Each number is 50 + 10 x the weight over the matrix's rms, rounded and kept within 0 to 99. Layers, rows and columns count from 0.

# layer 3 MLP down, 768x3072, rms 0.092, rows 696-724, columns 1968-2015
37 60 47 50 49 57 50 52 49 29 66 52 38 49 57 51 55 44 49 60 60 64 44 43 64 40 37 46 59 32 53 37 59 39 62 38 45 47 51 50 40 46 39 44 76 58 41 41
45 39 44 46 36 47 64 52 24 44 32 58 35 39 60 37 41 60 46 36 68 49 56 51 51 31 48 60 41 46 46 50 44 34 42 59 54 63 49 60 58 68 45 38 56 36 63 34
35 47 63 51 40 31 40 42 63 30 59 59 57 55 58 49 57 50 62 51 45 67 49 39 56 48 46 44 47 66 28 59 63 45 46 38 50 53 50 32 49 54 64 54 53 38 51 56
47 45 49 59 57 62 30 53 52 62 64 40 51 57 37 43 48 40 53 61 33 47 70 55 62 41 61 39 54 72 51 64 44 62 41 37 50 51 33 31 49 35 44 52 46 47 42 74
53 52 39 56 48 45 60 70 50 53 51 60 63 37 59 61 55 59 43 52 64 57 56 59 48 48 46 51 50 41 45 45 58 48 55 54 61 40 52 53 50 36 53 42 33 62 49 62
36 63 58 43 68 44 68 47 42 73 45 56 25 55 36 73 78 59 39 60 47 47 33 71 42 56 55 36 50 53 54 53 52 50 44 49 54 40 56 57 65 43 63 66 34 60 50 55
62 40 58 63 45 72 48 42 39 41 42 69 57 59 45 51 35 58 54 49 48 75 56 41 27 53 59 52 38 48 37 25 37 51 50 56 44 53 38 57 66 50 52 45 47 54 30 52
37 54 40 63 56 50 60 32 53 61 51 53 40 27 42 47 73 49 49 41 48 62 67 58 39 52 56 52 49 44 72 49 36 53 55 36 65 44 58 58 63 45 65 45 30 51 53 47
43 32 42 65 60 43 48 49 68 52 46 49 45 49 48 60 54 50 45 46 47 39 46 48 53 33 40 38 49 49 36 56 75 38 61 33 51 70 47 34 59 32 32 52 41 44 33 53
63 49 61 43 62 53 56 40 48 45 48 42 51 49 44 47 57 50 55 40 63 59 52 56 61 53 49 71 35 33 47 57 59 39 46 53 46 63 54 45 55 58 61 44 44 54 65 55
64 52 50 55 42 65 46 58 46 53 71 41 56 25 48 29 40 56 56 33 40 50 41 76 50 69 51 48 42 59 56 62 62 55 61 63 49 60 66 52 53 44 46 37 57 55 44 52
39 53 42 41 41 49 48 55 48 64 56 48 37 65 51 56 72 49 47 44 58 34 50 35 47 50 43 59 59 47 51 40 55 59 47 57 47 66 50 39 32 66 50 50 44 49 38 34
58 42 53 55 58 72 61 53 50 60 64 47 45 44 66 54 49 34 53 41 57 52 52 53 50 45 41 49 37 50 56 54 42 52 37 41 46 44 49 66 35 45 62 47 66 50 64 39
67 59 48 53 46 61 50 67 65 72 57 30 45 53 55 41 54 50 43 37 51 37 48 52 50 72 30 45 38 45 66 56 60 58 51 35 51 56 38 43 69 50 41 41 43 56 46 58
43 39 40 46 46 53 50 46 51 64 38 72 41 48 55 54 38 59 41 46 42 54 56 59 70 73 62 52 48 60 41 53 52 32 32 51 51 37 44 55 43 43 39 52 35 57 29 43
59 39 59 55 50 46 65 27 35 51 24 47 50 48 56 64 38 49 58 49 47 41 50 41 49 46 43 54 41 67 63 52 63 52 59 47 41 33 59 48 51 40 57 35 55 39 51 52
56 36 28 47 52 46 54 56 50 36 47 50 35 54 48 61 48 48 55 59 47 44 67 59 42 44 53 55 64 63 39 33 60 53 51 50 47 49 53 67 55 61 41 57 34 44 62 53
72 50 49 46 59 45 53 56 38 54 53 62 42 35 42 40 58 53 43 75 37 55 49 63 53 37 52 35 41 53 52 53 58 52 65 46 62 50 57 63 47 40 38 57 48 56 55 41
45 51 60 37 50 63 56 56 50 48 36 44 41 57 69 44 38 45 38 45 45 38 50 64 67 50 46 34 67 29 55 52 56 57 62 56 58 60 51 48 44 34 37 40 59 46 43 50
50 74 41 40 45 52 50 45 49 68 58 46 34 61 53 66 60 54 30 51 45 67 49 56 59 39 32 39 58 69 29 43 43 57 34 72 55 68 57 62 44 43 57 60 56 36 39 45
25 50 60 63 54 59 57 45 62 53 43 59 64 56 46 49 65 40 47 58 47 41 50 46 42 47 71 44 65 33 52 69 50 45 74 28 58 60 42 48 31 54 63 33 66 56 38 49
45 62 63 40 53 44 74 54 45 46 51 51 40 53 64 43 60 54 43 44 50 52 50 69 58 41 37 44 61 44 51 65 42 50 34 49 54 63 38 37 54 34 69 47 46 64 75 51
60 48 51 44 59 48 34 41 56 49 52 46 58 46 45 49 34 56 64 70 58 59 61 68 48 43 61 35 52 35 43 56 82 41 49 43 63 60 49 47 47 36 66 48 37 52 45 47
52 61 65 45 44 47 49 56 47 55 53 49 48 43 56 47 65 48 33 58 55 71 48 46 61 57 39 46 45 45 39 38 36 52 44 59 52 60 27 69 44 56 36 59 45 59 53 59
42 27 54 31 55 55 35 57 40 46 35 59 55 52 61 53 68 47 58 67 55 52 50 40 58 35 52 36 60 62 59 53 44 36 29 47 73 56 51 70 43 61 43 46 53 59 49 59
29 43 61 53 46 48 43 51 37 67 67 53 37 53 52 53 37 44 32 40 53 61 58 64 63 45 61 61 47 39 43 76 38 39 42 54 51 66 76 31 47 53 64 44 48 49 63 59
42 46 50 46 72 43 54 63 33 46 70 41 47 42 31 63 41 50 31 54 52 53 39 40 54 55 57 50 59 45 54 53 35 60 62 38 67 58 56 36 47 52 54 69 44 49 49 67
43 40 48 49 40 50 35 48 43 63 56 65 56 39 68 46 32 65 41 47 61 35 34 59 42 59 55 43 38 40 61 64 64 53 53 43 64 73 39 48 57 44 48 47 53 41 65 55
43 62 36 56 60 47 65 60 22 37 52 65 42 40 49 37 49 51 60 58 78 48 54 59 55 48 49 63 44 53 38 48 39 60 55 57 48 43 55 38 58 43 40 69 61 41 57 60